{
  "norm_place": "pre",
  "extras": ["local attention windows", "value residuals", "hashed n-gram embeddings", "an embedding shortcut", "learned residual scales", "skips across layers", "capped logits"],
  "init_std_down": 0.0
}
Each number is 128 + 24 x the weight over its row's rms, rounded and kept within 0 to 255. Layers, rows and columns count from 0. The size above them is the row's rms in percent of the matrix's.

# layer 7 MLP up, 1024x256, rms 0.0498, rows 586-612, columns 128-255
size [ 96 104  98  93 101  99 111 106 109 104  98 102  95  92 107  95 100 100 105  89  90  93 104 104 106 102  94]
[[140 117  93 145 153 122 140 139 134 136 131 131 132 159 131 143 104 136 136 118 107  72 139 128  96 140 125 110 122  90 125 126 101 117 120 114 135 113 166 143 141  97 134 143 129  85  89 115 120 114 120 128 145 153 139 129 117 126 153 149 123 176 106 125 130  96 136 135 143 153  92 138 122 127  96 130 133  97 137 130 124 101 108 162 131 153 118 138 166 145 146 115 107 125 147 100 147 148 132 165  94 150 116 105  48  98 114  82 108  75 136 131  86  95 104  89 105 100 142  53  95 132 130 120  83 171 137 133]
 [132 161 135 144  95  87 142 114 187 113 131 114 111 146  84 128 140 113 120 116 111 166 115 214 102 131 140 101  85 125 119 148 127 114 101  94 112  93 143 132 140 132 134 128 125 124 127 148 160 144  77 189 144 168 143 117 129 151 146 118 116 132 189 109 130 145 135 155 117 122  92 157 111 119 110 124 163 130 155  85 143 112 131 130  97 128 153  87 132 116  98 141 113 131 128 158 117 149 147  93 131 139 112  95 129 147 189 134 138 146 122 143 125 122 133 104 128 126 121 120 158 151 139  99 142 148  84 128]
 [129 187 129  92 115 133 133 142 159 146 124 145 110 129  87  77 116 108 131  79  92 109 124 134 111  96 116 132  92 149  85 133 114 126 128 104 163 165 103 109 136 136 134 122  83 148  86 113 114 107 161 131 117 125  67 120 129 132 154 118 126 110 149 113 142 158 136 125  49 127 114  81 122 117 142  75 125 119 144 132 128 127 101 137 176 102 121 135 141 108 136 153 116 167 103 129 152 139 160 147 119 152 126 125 142 134 109 163 101 133 162 118 168 125  55 129 140 106 116 133 100  99 162 158 168  93 172 125]
 [113 182 152 122 148 141 141 157 123 126 135 130 164 133 130 122 156 123 136 147 147  85 149 131 130 144 136 149 138  87 145 151 167 103 127 149 128 128 112 147 144 122 132 111 143 149 139  89 123  92 161 169 109 109 109 163 146 168 121  94 116 145 137  94 143  81 149 145 142 149  87 141  97  83 139 105 126 132 130 138 164  81 105 121 102 162 108  65 157 155 142 104  99 169 102 112 131 144 107 123 132 122 129 112 138 107 202  94 131 130 153 148 149  92 127 146 152 139 137 128 159 157 111 105 106 129 128 146]
 [108 116 144 143 105 130 141 142 146 107  95 106  99 104  96  87 127 101 123 102  80 149 117 151 162 110 125  79 118 127 100  96 134 133 125 117 211  84 150 129 135 135 141  89 135 170 125 111 120 174 153  96 119 111 149 110 168  81 141 119 145 131 143  91 133  93 165 144 159 124 116 105 123  97 186 139 104 100 122 138 126 129 130 108 121 130 129 152 114 131 125 136 120 119 139 125 125 129 149 138 121 159 110 129 140 127 158 128 153 139 175 129 142 137 116 141 134 130 155 140 139 130 143 150  96 116 116 116]
 [129 126 108 154 118 159 125 138 128  83 136 121 106 140 121 140 130 114 102 120 127 146 132 137 142  92 155 122 133 124 107  94 109  88 136  95  97 130 152 114  96 115  95 106 140 139 154 113 128  90 154 140 138 150 131 143 103 142 170 134 127 134  81 133  81 108 121 140  98 102 118 103  98  76 113 132  97 117 178 158 132 113 118 128 133 109 144 120 186  86 148  87  83 149 130 150  95 125 146 147 143 108 135 124 117 127 113 143 147 139 146  93 132 115  94 133  84 100 100 136 143 126  85 125 116  88 131 143]
 [139 114 115 150 171 123 146 142 139 113  81 168 111 113 165 124  99 173 109 136 120 159 124 189 116 131 150 149 101 141 125 114 124 124 112 131 125 101 142  99 137 120 152 110 121 120 128 137 118  85 134 118 150 111 143 121 164 152 138 133 154 128 150  75 119  73 108 167 135 107 157 117 127 140 114 136 116 170 172 139 131 115  69  98 149 132 141 150 147 140 163 144 107 138  70 120 109 132 150 147  86  88 147  96 111 128 160 119  99 125 144 137 108 186 143 128 116  98 161 104 163 111 158 131  81 108 113 111]
 [ 87 130 126 162 168 134 150 155 103 127 145 144 158 138 144 159 102 121 137 142 114  86 107 169 122 169 152  78 124 125  97 115 178 106 126 120 111 117 120 134 165 151 125 119 109 102 109 123 151 122 144 156 153 126 143 151 118 174 137 111 129 132 123  92 114 111 123 131 103 130 115 141 107 140 165 164 118 119 120 133 148 112  86 153 107 132 125 119  99 151 114 153 146  90 167 118  84 113 138 117 149 143 169 114 126 135 119 159 132  86 145 148 148 149  96  61 184  86 135 150 128 118 103 117  86 177 129  96]
 [101 140 123 198 166 145 153 125 121 143 118 144 115 134 108 153 140 171  97  97 128 148 113 149 147 123 110 143 147 101 132 153 135  83 143 148  88 133 133 115 132  93 142 102 154 123  87 127  98 127  93  90  98 138  99 103 124 159 131 104 107 106  82 129 163 146 119 117 154  74 161 155  97 131 101 153  99 124 133 139 148  85 121 151 110 140 120 139 138 148 148 125 107  73 141 131  74 114 132 105 148 102 130 111 163 110 112 122 138 129 144 126 177 171 118 149 135 114 189  95 125 102 178 119  98 125  82 126]
 [153 116 118 151 150 114 148 169 159  85 137 131 127 149 103 167 110 124  99 110 154 124 131 147 101 106 103 125 176 120 105 104 144 116 111 106 124 126 114 109 148 125 129 132 167 184 153 139 119 139 107 124 135  98 114 125 122 106 129 111 113 134 131 105 175 161 128 100 105 143 114 128 141 119 125 136 108 123 152 164 129 107  57  98 143 118  86  93 139 106  91 125 129 108 129 102 126  74 141 129 132  80 124  89 148  97 126 129 150  73 137 166 127 167 148 135 138 149 139  44 114 144 144 114 116 120 129 118]
 [147 150 122 134 130 116 119 105  79 166 148 172 125 125 158 129 143 156 132 151 126 136 142 144 157 114 112 114 139 126 111 128 112 144 119 119 131 128 146 151 121  83 118 128 135 162 120 142 147 118  86 107  99 149 134 110 133 108 196 124 106  92 119 121 160 154 119 120 117 118 159 150 109 126 151 115 132 121 111 110 153 121  87 119 133 155 124 189 117 105 100 117 135 152 182  92 115 163 137 139 113 139 143 141  56 108 103 127 155 112 158 152 111  83 121 110 138 148 141 109  99 102 150 138 152 131  93  86]
 [106 147 123 116 154 146 168 123 164 115 124 147 132 136 112 167 125 117 118 155 117 146 102 150 161  81 121 143 142 109 143 133 142 116 136 100  99 180  86 120 143 115  93  65 136  74 124 143 148 114  95 121 137 176 106 122  98  98 112 128 130 150  99 102 112 139 124 124 154 155 168 166 141 121 149 131 168 120 156 133 121 118 121 140 155 128 161  76 117 142 146 146 101 111 170 114  90 160 104  93 147 135 167 119 134 122 100 135 143 137 144 117 163 111 153  92 169 123 129 113 156 109 102 118 138 140  93 132]
 [102 127 162 113 140 141 143 162 155 149 137 156 145 115 112 132 120 128  84  86 100 159 142 139 113 118 117 102 129 108  96 106  94 116 145  97 174  75 109 148 125 128 127 120 134 172 125 130 140 121  94 165 102 134 150 106 133 123 122  92  97 170 116 166 144 139 138 159 138 107 144 132 156 100 130 134 130  96 175 109 170 147  95 159 108 139 154 108 134 133 103 128 131 150 138 137  99 131 168 159 136 144 144 136 108 125 138 146 158 147 137 118 101 152 121 104 130  75 142 141 125 131 110 113 124 132 121  71]
 [ 90 121  98 178  96 118 108 150 131 122  90 127 104 115 134 118  99 134 138 126  88 124 155 114 123 107 141 103 120 157 111 163  90 113 149 125 162 177 163 141 127 135  90 133 110 146  89 138 147 133 151 109 106 113 123 151 131 114 172 140 124 170 111  59 117 105 130 129  80  86 142 127 133  67 125  93 109 137 173 158  98 147 125 131 103 135 147 102 150 116 131 127 100 158 118 102 107  69 128  90  98 142 166 118  97 123  99 124 133 134 131 151  87 171 133 102 167 114 109  98 128 137 133 168 123 157 116 124]
 [159 131 145 136 153 106 142 165 127 107  80 111 128 140 146 108 126 117 101 125  87 122  86 155 160 103 132 137 138 120 133 136 121 118 133 112 139 168 121 136 134  93 108  93  88 120 123 140 103 139 149 193 162 116 111 119 147 119 147 168 118 125  83 132 118  78 148 137 143 143 135 133 119 105 130 148 149  51 156 105 135 109  84 126 153 133 157 117 106 140 132 117 145 128 150 102 108 140 156 121  90 142 139 105 106 131 180  71 129 107 154 143 106 123 125 131 129  86 106 100 101 147 123 103  72 120 141 124]
 [ 97 132 184 115 182 103 139 180  86 146 124 161 130 130 134 116 172 173 124  88 136 153 109 115 108 116 152 130  71 127 143 148 133  90 116 100  95 147 112 102 118 124  95  80 167 128 131 156 111 155 104 142 107 115 104 121 133 147 111 106 126 139 121 133 123 116 136 121 102 127 106 117  80 137 138 127 153 123 132 122 129  95 142 122 107  64 118 119 130 123 132 128 121 148 145 176 152 135 176 143  95 158 182 120 132 110 140 113  76  64 123 113 136  89 118 150 153 132 124 117 110 111  87 158 131 161 143 166]
 [101 150 120 134 157 107 139 139 124 123 118 107 170 150 124 179 129 129 107 116  95 112 125 198 141 142 150  94  89 121 153  96 139 114  75 101 148 121 164 135 135 118 140 136 135 156 143 126 108 124  94 120 151 131 108 163 136 135 111 126 127 121 166 129 146 152 100 144 127 156 153 184  87 142 168 140 112 150 185 136 150 118 125 130 113 149 148 147 118 111 158 144 119 169 123 135 106  94 153 130 110 130 137 170  60 151 136 130 131 130 157 110 170 165 148 149 135 104 100 102 111 104 159 111 125 143 122 118]
 [ 76 136 179 144 129 132 137 133 109 118 125 163 173 149 108 126 147 103  98 128 110 120 122 124 132 150  95 115 169 133 139 152 132 158 101 135 129 106 118 138 130 145 127 102 119 113 102 127 128 130  92  87 107 183 140  99 118 126 150 122  96 146  99 154 163 170 104 167 150 103 102 143  79 130 163  98 134 105 132 114 106 107  84 120 139 132 138  74 158 152 134  55 169 141 137 127  87 121 118 134  99 128 145 151 117 105 114  85 118 104 122 124 137  99 104  86 153 135 136 115 138  85 147 119 127 154 141 118]
 [148 114 129 113 161 106 114 178 141 145 132 146 162 138 130 109 157 140 153 133 153 164 111 106 122  85  65 151 101 130 128 127 140 133 104  77 121 119 144 114 113  70 119  91  65 106 124  87 130 122 114 123 115 140 118 130 145 170 141 122 135  92 117 108 153 156 107 131 129  87 135 150 140 121 158 113 138 143 103 106  98 117  78 132 106 139  85 133 111 120 129 137 139 126 155 140 131 140 129 131  64 122 104 105 108 113 125 132 131  98 166  93 149 152 143 117 113 145 156 134 175 151 111 155  97 138 104 110]
 [120 160 158 105 128 113  92 128 156 143  93 126 170 154  85 135 158 168 136 167 112 147 124 117 146 118 157 124 138 151 139 167 118 138 123  92 170 130 134 124  89 145 160 134 127 132 137 128 140 155  95 141 150 124 113  96 111 138 176 134 108 135 117 145 156 104 117 154 127  78 140 118 106 142 135 107 115 118 180  88 112  98 102 156 113 171 147 135 144 122 123  88 170 141 147  65 166 152 171  94 108 126 122 136 158 113 135 120 167 119 124 126 155 107 171 127 132 117 110 112 136  97 188 158  97  99 146 131]
 [129 134 144 118 123 149 123 112 132 155  99 148 127 131 145  99 110 135 127 135 115 112 115  96 131  87 117  91 113 134 112 168 151 105 126 115 168 106 113  94  97 130  51 125 129  91 112 118 115 112 125 113 133 133 129  97 196 165 143 120 175 100 113 106 121  95 137 137  98 101 149 103 110 133 143 129 160 116 148 138 114 119 110 155  97 126 109 145 143 107 118 152 170 161 155 101 136 142 133 154 115 120 142 141 102 119 135 153 134  65 170 155 127 112 147 109 131 118 137 157 143 155 130 104 130 175 120 105]
 [102 145 149 127 102 119 130 134 154 115 124 110 142 105 169 179 134 141 132 144 117 134 164 125  80 143 125  86 136 127 139 152 140 145 107 119 147  98  92 131 161 117 118 112 123 102 100 107 118 131  98 129  81 159 114 103 147 125 116 122 137 160 158 140 175 109 120  95 137 119  95 149 132 128 158 108 133  87 136 134 184 129 128 100 154 125 115 136 137  93 126 109 144 106 146 141 118  84 133 154 123 130 143 122 113 100 144 115 147 109 125 126 128  97 167  73 125  70 122 160 133 161 101  99 123 114 120 145]
 [178 113 102 153 148 126 127 106 163  87 105 144 138 134 123 131 127 116 116  92  81 128 112  92 118 139 137 109 105  87 102 138 115 138 137 131 143  89 147 116 167 124  68 167 127 112  97 117 120 135 137 141 149 150 133 153 110 159 133 108 111 136 163 108 126  97 116 110 135 101 121 168 126 114  81 153  84 137 165 100 146 110 137 149 104 138 128 145 109 142 141 147 114 150 132 140 143 135 122 131 126 107 117 107 160 141 102 157 112 143 133 160 117  99 138 107  66  85 145 130 133 174 104  68 157 127 155 103]
 [ 91 114 102  89 132 158 139 111 144  71  79 140 130  86 125  89 158  97 115  79  99  98 122 132  92  71 147  88  66 101 123  86 145 103 101 113 107 143 103 113 149  74 131 139 146 116 139  96 158 117 154 146 139 111 148 142 131 132 190 109 139 138  82 123 116 111 131 121 187 126 119 142 136 109  89 170 145  91 111 132 149 122 111 135 102 117 165 134 143 112 114 118 136  95 131 132 115 107 138 158 136 102 140  94 111 158 147 131 131 128 159 162 131 135  93 134 150  67 163 131 127 131 142 118 131 100 112 145]
 [132 107  89 150 155  82  95 130 118  99  97 109 139 140 174 108 105 147 119 108  99 160 113 161 130 121 138 121 117  71 136 127 109  93 106 119 127 118 155 143 104 103 122 136  98 135 127 174 126 125 111 146 152 108 141 104 107  87 131 127 123 126 159 140 115 135 179 174 116 114 114 149 117  96 148 124 162 115  99 122 127 146 119 148 104 154  98 110 150 120 151 112 132 126  96 150 123 148 137 111 136 166 158 142 124 152 178 123 102 151 136 113 155 144 112  96 157 117 118 175 161 162 113 118  93 139 164 117]
 [ 75 128 192 141 145 125 141 173 131 154 130 106  94 114 144 122 116 163 160 103 106 139 129 171 153 142 148 148  85 112 143 131 144 136 121  91 161 146 126 126 151 107 129  94  98  66 100 159 162 163 134 145  98 122 103 107 130  99 146 117 136 124 105 119 136  96 122 147 125 118 104 119 100  86 110 120 181 117 165 104 108 147 109  64 162 139 134 102 126  81 110 149 146 115  91 124 124 117 141 109 112 175  97 135 124 142 172 155 162 145 118 124  91 146 113 134 135 122 133 126 164 107 138 107 126 144 127 109]
 [190 124 151  93 128  74 146  86 122 148 113 108 100 192 133 129 178  74 130 126 163 159 124 116 122 146 122 105 129  95 128 120 126 116  97 137 139 105 131 111  96 137 145 116 106  87  73 123 103 104  94 129 113 134 138 184 131 129 148 146 114 152 121  75  99 101 154 124 117 105 169 121 134 179 166 119 127 130 137 131 115 119 122 110 150 110 130 171 124 145 103 146 149  68 158 152 132 127 130 139 115 113 140 127 110 132 100 139 111 126 135 128 131 169 149 120 153 111 197 113 137 144 109 151 111 112 133 124]]
# layer 7 MLP down (transposed), 1024x256, rms 0.0468, rows 586-612, columns 128-255
size [ 98 102  97  92  98  98 108 102 110 107 100 103  96  91 104  94 101 100 103  94  93  96 104 101 104 102  93]
[[120  94 160 117  70  84 137 161 107 147 127 154 116 125 143 158 122 130 108 127 137 143 125  77 136 163 114 148 143 190 173 107  97  94 150  86  95 143 117  86 133 105 151 144 153 129 118 127 130 128 128 160  93 105 138 148 122 124 116 121 138  88 105 115 107 148 115 121 125 174 172 143 147 147 149 115  84 148 142 107 118 148 109 129 129 129  86 171 156 123 118 148 120 100 156  75 142 132 111 132 146 125 135 102 148 103 144 120 139 146 112 124 162 133 101 100 145 129 147 135 102 173 130 151 103 124 133 157]
 [129  84  88 147  86 118 124 106 100 173 153 145 132 143 125 115 139 134 136 127 157 176 120 114 147 192 148 121 111 186  91  99 119  77 133 116 148 132 146 162 139  97 124 122  88 132 149 166 118 172 122 120 138 134  90 131 109 102 163 105 172 112 121 142 128 126 166 105 118 141 122 131 157 134 151 149 143 153 124 106 111 117 163 144 121 127 113 189 156 200 119  72 121 131 101 124 141 135 136 101 144 133 134 145 125 132 129 142 119  97 138 114 172 142 159 115 136 107 141  96 144 109 126 158 117 164 129 155]
 [142 119 139 155 105 139 141 119 137 134 141 111 144 172 104 165 136 137 120 142  97 122 153 114 135 150 102 104 124 168 146 134 108 138  96  98 132 106 127 139 135  81 171 141 149 135 116 129  91 117 100 133 145 126  92 140 139 138 114 140 105 129  95 133 132 112 125 156 131 135 144 201 132 112 122 134 159 118 156  77 118 169 168  76 158 161 127 116 156 140 185 102 169 135 125 158  85 162 146 103 140 175  82 125 130 112  82 136 129 100 138  98 106 100 151 121 150 109 155 156 133 133 145 106 126 144 129 101]
 [143  79  97 138 133 186 130 103 125 129 116  99 128 145 160 127 119 116 141 157  89 135 145  95 153 157 138 133 123 141 157 156 125 168 123 137 104 139 123 146 116 151 124  95 132 127 153 126 156 175 155 143 119 134 103 153 113 116 142 117 144 124  88 164 115 144 118 114  92 151  93 111 133 109 126 127 142  98 138 143 123 182 134 158  81 126 165 147  96 148 169 147 140  95  74  94 111 136 136 146 189 106 109 148 172 104 102 107 128 114 105  85 105 130 138 112  87  98 140 145 171 136  83 133 107 118 148 112]
 [114 162 168 142 109  89 138 158 164 149 135 132 115 143 139 143 116 112 119 175 136 150 105  75 126  85 150  82 167 124 169 112 101 100 119 104 106 103 111 109 148 153 127 128 127 102 123 114 150 194 145 137 138 110  90 135 120 109 142 155 101 127 156  94 166 139 131 152 124 145 136 154  99 129 122 111  96 113 189 100 104 112 142 114 113 153 104 126 143 152 127  89 139 147  83 167 149 159 127 161 102 122 130 134 111 131  86 124 139 103 146 104 149 158 132 134  89 116 157 147 110 169 101 106 147 163 158 156]
 [151 144 152  99  79 130 117 112 147  90 113 111 126  98 134  81 102 114 114 147 138  99 148 117 140 124 113 122 131  90 130 111 119 133 144 126  83 152  84 124 122 118 145 117 122 105 125 152 129 164 110 108 146 154 151 154 133 155 131  97 108 172 128  88 106 107 132 144 185 162 156 118 114  94 109 131 117 128 106 111 118  78 154  74 131  95 131 152  80 128 126 144 153 151 132 124 127 110 150  92 109 141 128 148 137 120 148 162 175 120  83 156 166 132 164 120 131 132 132 132 101  94 152 183 145 126 128 129]
 [137 139  96 186 150 120 137  97 128 135 126  90 140 111 122 138 106 111 104 179 149 157 120 143 147 109 118  84 101 106 102 139  86 108 116 156  90 147 113 160 161 146 105 159 140 137 117 112 120 154 121 114 133 136 153 167 159 178 108 131 117 101 111 133 122 147 136 164 109 140 123 106 159 120 136 160 114 163  97 133 121 128 154 120 106 134 149 188 133 135 169 111 151 146 141 115 135 128  95 148 126 130 131 115 143 107 179 143 167 117  98 106 115 166 169 138 174 117 129 130 135  79 119 139  84 164 161 138]
 [157  81 150 117 127 123 108 112 110 108 173 137 101 109 133  90 151 152 122 123 117 172 101 120 150 176 143 186 130 152 115 138 125 127 149  90 144 144 133 116  80 140 173 130 109 134 137 136 137 157 147 100 122 139 101  80 132  97 120 154 106 150 131 120 102 119 139 122 138 148 148 115 170 138 174 105 114 139 101 132 110  97  89 160 172 132 134 100 109 114 141 117 138 108 136 131 166 114 117 105 125 138 102  69 135  99 154 130 158 113  96 119 152 150 116  61 114 137 139 118 164 140 133 103 136 108 104 154]
 [149 160 140 131  92 126  56 148 110 124 149 138 111 128 140 121 113 136 132 123 110  73 106 107 122 177 126 129 192 166  88 169 134 139 154 139 111 138 118 129 134  89 119 146 153 157  85 151 113 161 159  95 109 122 172 145 112 165 110 142 114  92 114 169  92 165 111 122 154  68 139  90 104 144 133 162 138 128 132 132 127  98 188 104 135 139 101 134 171 145 148 122 140 117 136  95  89  97 132 135 149 149 139 136 114 122 125  93 112 130 106 117 113 122 121 151  70 134 148 106 118 128 133 124 116 107 119 169]
 [106 134  88  92 129 124 121 104  72 158 154  84 139  91 130 160 119 113 124  99 111  86 145 108 106 139 153 166 135 128 122 143 115 131 109  96 132 137 129 145 118 130 155 135 113 158 112 116 109 134 117 134 131 114 133 153 154 106 119 123 138 131 104  92 125 121 137 102 143 142 123 146 132 121 167 111 154 109 118  93  97 123 158 114  78 164  77 166 135 140 161 125 119 112 129 130 162 159 143 130 130 107 137 122 134 122 105 134 171 124 123 137 125 123 104 111 145 114 102 124 141 130 118 121 153 122 202 135]
 [ 82 101 162 101 101 134 109 127 108 121 159 126 138 117 166 135 121 150 140 114 126 185 124 105 128 123 152 130 116 111 135  85 120 127 108 120 155 111 138 187 138 115 169 140 119 174 135 135 136 116 109 135 170 158 121 110  63 121 142 138  56 121 141 158 122 179 146 157 171 161 151 148 166 126 139 159  87 115 133 143 110 161 159 121 155 131 108 123 127 149 141 152 132 136 145 135 171 147 125 162 157 127 137 165 127  96 156 108 155 118 100 107  98 111 111 129 119 128 136  99 131 124 144  99 130 157 107 119]
 [102 156 135 102 135 155 155 131 111  89 138 148 126 146 129 130 136 129 106 159  90 117 126 153 129 136 121 140 160 113 120 146  95 124 145 115 127 151 130  95 154 187 159 116 102 124 114 139 133 136 144  90 126 116 146  77 130 127 201  86 130 122 175 137 107 111 133 155 148 174 117 144 132 160  96 145 184 108  95 117 152  94 103 106 122 112 107 119 101 132 150 109 106 133 172 125 109 161 138  96 107 112 156 130 102  96 109 174 136 129 114 144 130 133 157 126 150 110 161  85 159 147 160 127 174 139  99 113]
 [157  83 131 115 148 102 148 144 158 134 155 130 162 108 142 155  98 136 112 126 163 200 128 129 145 168 163  99 131 101 100 141 109 122 135 169 130 111 115 134 121 150 177 129 146 171 129 125 103 115 154  69 129 115 189 125 176  99 104 123 124  99 127 185 126 136  97 133 134 124 136 141 136 116 160 129 170 156 102 138 141 148  90 180  98 132 152 127 153 139 106 129 141 120 157  87 111 155 160 109 108 141 155 118 122 110 154 107 161 129  73 149  97 100 123 133 111 130 137 185 173 124 107 128 153 135 129 167]
 [122 122 164 139 105 124 163 159 149 146 136  99 111 143 116 138 121 131 126  83 145 131 152 102 146 126 148 118 110 160 110 152 163 100 152 106 113 100 139 156 157 124 111 146 125 119 153 165 145 155 149 141 108  88 143 128 172 147 149 119 131 120 106 151 126 141 153 136 142 129 131 123 131 127 156 101 102 135 139  65 128 146 128 110 129 118 121 140 101 156  90 121 130  97 109 183 195 139 151  96 137 111 178 149 188 170 119  93 107 128 132 147 116  93 126 184 136  84 173 101 130 111 122 162 135 131 104  80]
 [ 93  88 174 102 152  70  63  98  93 131 121 137 143 135 140 158 109 127 113 114 117 120 111 147 174 122 129 144 121 128 127 155 122 132 123 112 147 136 116 140 106 121 125  92 125 155 149 142 121 150 138 161 149 146  79 137 129  65 104 128 106  97 126 141  84 150 148 116 112 124 118  95 169 103 137 119 128 122  95 108 110 141 104 134 111 111 128 153 115 149 121 132 139  89 173 180 142 162 147 146 163 159 111 145 151 154 110  94 137 152 117 143 138 127 159 149 124 125 149 103 159 140 145 138 149 121 150 153]
 [129 133 108 134 126 118 127 160 147 126 120 135 115 142 112 131 114 125 165 154 107 154 150 135 102 118  99 126  85 123 150 165 151 119 131 112 131 110 183  86  95 123 125 101 151 116 121 138  95 142 102 127 166 137 139 133 108 126 123 133 121 115 114 145 119 132 115 113 102 141 108 124 152 114 149 126 138  47 104 152  97 160 115 166 145  99 131 120 127 106 173 143 101 123 137 116 132 118 157 164 164 173 174 124 119 149 176 136 145 149  83 135 135 143 146 120 158  94 111  88 118  65 113 139 152 170 124 169]
 [139 131 113 159 120 127  84 139 116 155  83 135 175 122 102 154 124 100 119  83 144 136 144 152 140 130 115 132 128 136 142  96 102 119 138 135 132 118 115 137  98  74 109 103 133 106 102 110 120 135 151  91 165 109 113 151 164 132 104 114 138 106  76 172 111 150 100 128 134 164 107 159 145 116  86  95 118 182 163 112 123 115  93 103 124 147  47 116 103 147 164 122 139 104 112 127 123 102 138 117 145 114 106 162 108 136 133 129 150 127 181 101 155 147 117 163 146 120 130 101 120 137 117 136 133 103 172 128]
 [104  96 165 159 124 112 136 114 145 140 118  98 119  92 143 158 159 120 122 139 142 134 122 163 107 100 131 121 145  98 136 114 153  91 123 121 120  71 125 143 112 129 120 136 128 193 115  92 136 148 112 132 194 140 123 102 152 144 159  77 123 101 142 145 116 118 134 122 128 150 141 119 143 155 128 141 118  67  76 118  87 151 152 143 138 108 149 142 137 115 127 105 125 132 124 122 148 100  74 148  98 114 118 134 137 115 180 132 168 155  97 119  90 124 107 130 112 141 147 156 150 154 113 132 132 149 135 124]
 [134 119 130 144 122 119 143  99 138 184 112 120 140 177 125 124 134 118 121 129 139 142  82 112 107 130 163 173 112 144 133 139 105 159 136 114 146  62 154 105 164 121 114 113 149 123 157 119 109  94 117  94 110 115 130 127 127  73  98 115 116 156 107 146 111 157 125 120 142 151 116 139 151  93 147 117 180 109 146 115 131 115 120 144 120 130 114 127 113 109 144 129 129 124 170 125 102 128 102 117 150 118 127 100 132 143 154 101 138 121 105 162 109  94 130  98 139 126 116 140 115 125 117 139 129 139  96 103]
 [122 150 132 137 138 140 137  65 139 115 129 116  93 145 138 140 133 140 164 142  99 176 159 132  93 145  96 108 122 115 144 114 134 120 131  99 165 133 129 127  74 152 150 128 116 151 114 157 123 130 109  88 189  98 152 100 109 155 153 123 153  87 121 130 153  85  98 108 144 110 101 109 126 105  99 130 121 112 124 145 131 154 160 164 146 102 148 138 129 129  86 121 132  82 130 127 155 160 105 157 120 127 170 100  98 167 177 126 136 137  35 166 142 125 133 125 140 119 134 123 112  88 103 145  93 156 154 182]
 [122 125 133 127 149 163 102 158 120 119 122 127 114  66 162 124 103 130  89 142 168 127 109  52 106 135 156 122 124 153 170 103 157 109 139 145 123 123 152 127 115 103 160 133 122 139 124 152 117  83 134 145 132 137 128  85 194 108  91 134 148 156 105 110 161 125 102 122 113  88 143 119 140 142 107 182 172 149 136 113  94 128 158 188 117 157 137 121 126 147 101 111 109  92 123 113 157 129 134  89 126 124 103 155 182 124 105  67 143 162 115 140 156 123 100 116 117 139  99 160 104 165 160  97 152 133 166 138]
 [126 153 122 148 111 162 172 147 126  98 141 120 152 144 138  86 130 144 146 110  90 130 111 121 109 154 102  99 119 119  72 101 119 135 106  96 131 148 130  88  99 103 100 124 123 143 123 109 126  99 148 132 112 127  97  56 115 135 120 120 173 108 182 148 130 122 139 110  92 125 140 126 133 112 108 145 146 131  72 147 165 139 102 134 125 159 129 117 140 151 128 102 117 130 124 140 115 122 121 135 128 133 142  60 185 106  77 124 166 124 139 142 125  95 106 116  84 117 113 108 148 142 131 115 122 100 148 168]
 [140  77 111 101 129 110 126 137 137 109  89 121 125 163 134 144 123 104 126 121 118 159 133 158  64 153  77 115 108 131 130 152 157 168 149 117 128  90 159  91 106 103 108 112 120 104 139 116  90 117  93 125 167 134 136 112 116 131 125 109 124  83 120  98 142 108 100 111 118 139  96 131 151 119  69 127 112  74 113 150 122 178 151 157 118  87 153 118 149 144 158  95 120  92 136 100 143 132 119 127 160 148 121 148 113 135 148 137 101 152  51 173 174 160 136 121 133 125 121  99 115  47 135 101 112 152 153 124]
 [123 129 135 130 145 104 132 143 171  98 121 107 144 116 100  77 153 159 131 162  87  74 121 149 144 167 128 134 156 109  91 136 114 128 112 111 144 128 138 165 136 126 116 146  82 127 151 114 126 128  88 112  71 122 127 147 124 179 153 111 131 148 106 111 180 115 108 127 150 134 103 124 158 116 124 163  89 138 164 122 124 121 108  63 146 143 120 164 134 127 142  93 123 169 113 104 156 122 146 153 177 158 114 109 149 119 138  96 176 114 115 101  74 164 115 101 130 118 122 153  78 118 142  90 127 162 154 135]
 [166  94 114 144 157  92 115 185 127 168 123 109 113 123 170 138 133 147 146 141 128 121 164 135 130 169 169 131 132 143  68 122 118 110 145 120 160 155 121 120 101 109 134  94 191 156  72 126 135 114 140 130 155 115 134 118 133 138 148 158 176 141 116 155 117 111 170 144 161 128 116  96 119 116  95 160 116 110  97 166 110 115 182 120 143 125 126 112 124 135 149 119 149 132 153 125 151  97 147 101 157 143 131 145 173 118 155 131 115 105  91  96  88 103 161 159 124 159 121 142 160 159 129 185 164 139 151 137]
 [140  86 102 132 122 153 168 129 130 128 114 158  81 137 140 121 136  71 123 132 119 129 176 113 144 157 133 143 148 132 108 150 145 146 133 145 144 142 137 159 147 101 140  97  85  73 101 134 132 132  86 127 137  84 121  79 151  84 142 131 153 141 113 184 124 106 145 137  99 121 108 138 139 101 127 159 154 140 122 109 114 103 137 151 157 174 126 147  96 118 123 141 120 141  84 129 146 136 130 100  81 127  99 153 169 112 125 157 154  73 128 138  84 158 158 128 161 117 176 103 152 115 122 116 125 171 155 109]
 [130 114  95 150 129 117 161 139  99 120 154 137 138 105 109 115 115  84 147 112 127 164 125 131 157 117 170 134 101 175 124 112 141 129  93 110 191 130 145 110 126 121 169 177 173 103 127 148 159 141 157  89 127 117 136 142 119 132 119 140  99  78 109 123 143 151 125 109 140 147 150 138 137 144 125 101  88 104 123 124  97 132 168  92 118 124 141 144 147 115 119 143 148 121 125 159 160 133 123 142 132  78 137  77 147 135 147 116 144 140  72  99 129 147  76 136 134 118 120 141 100 103 107 161 160 167  94 125]]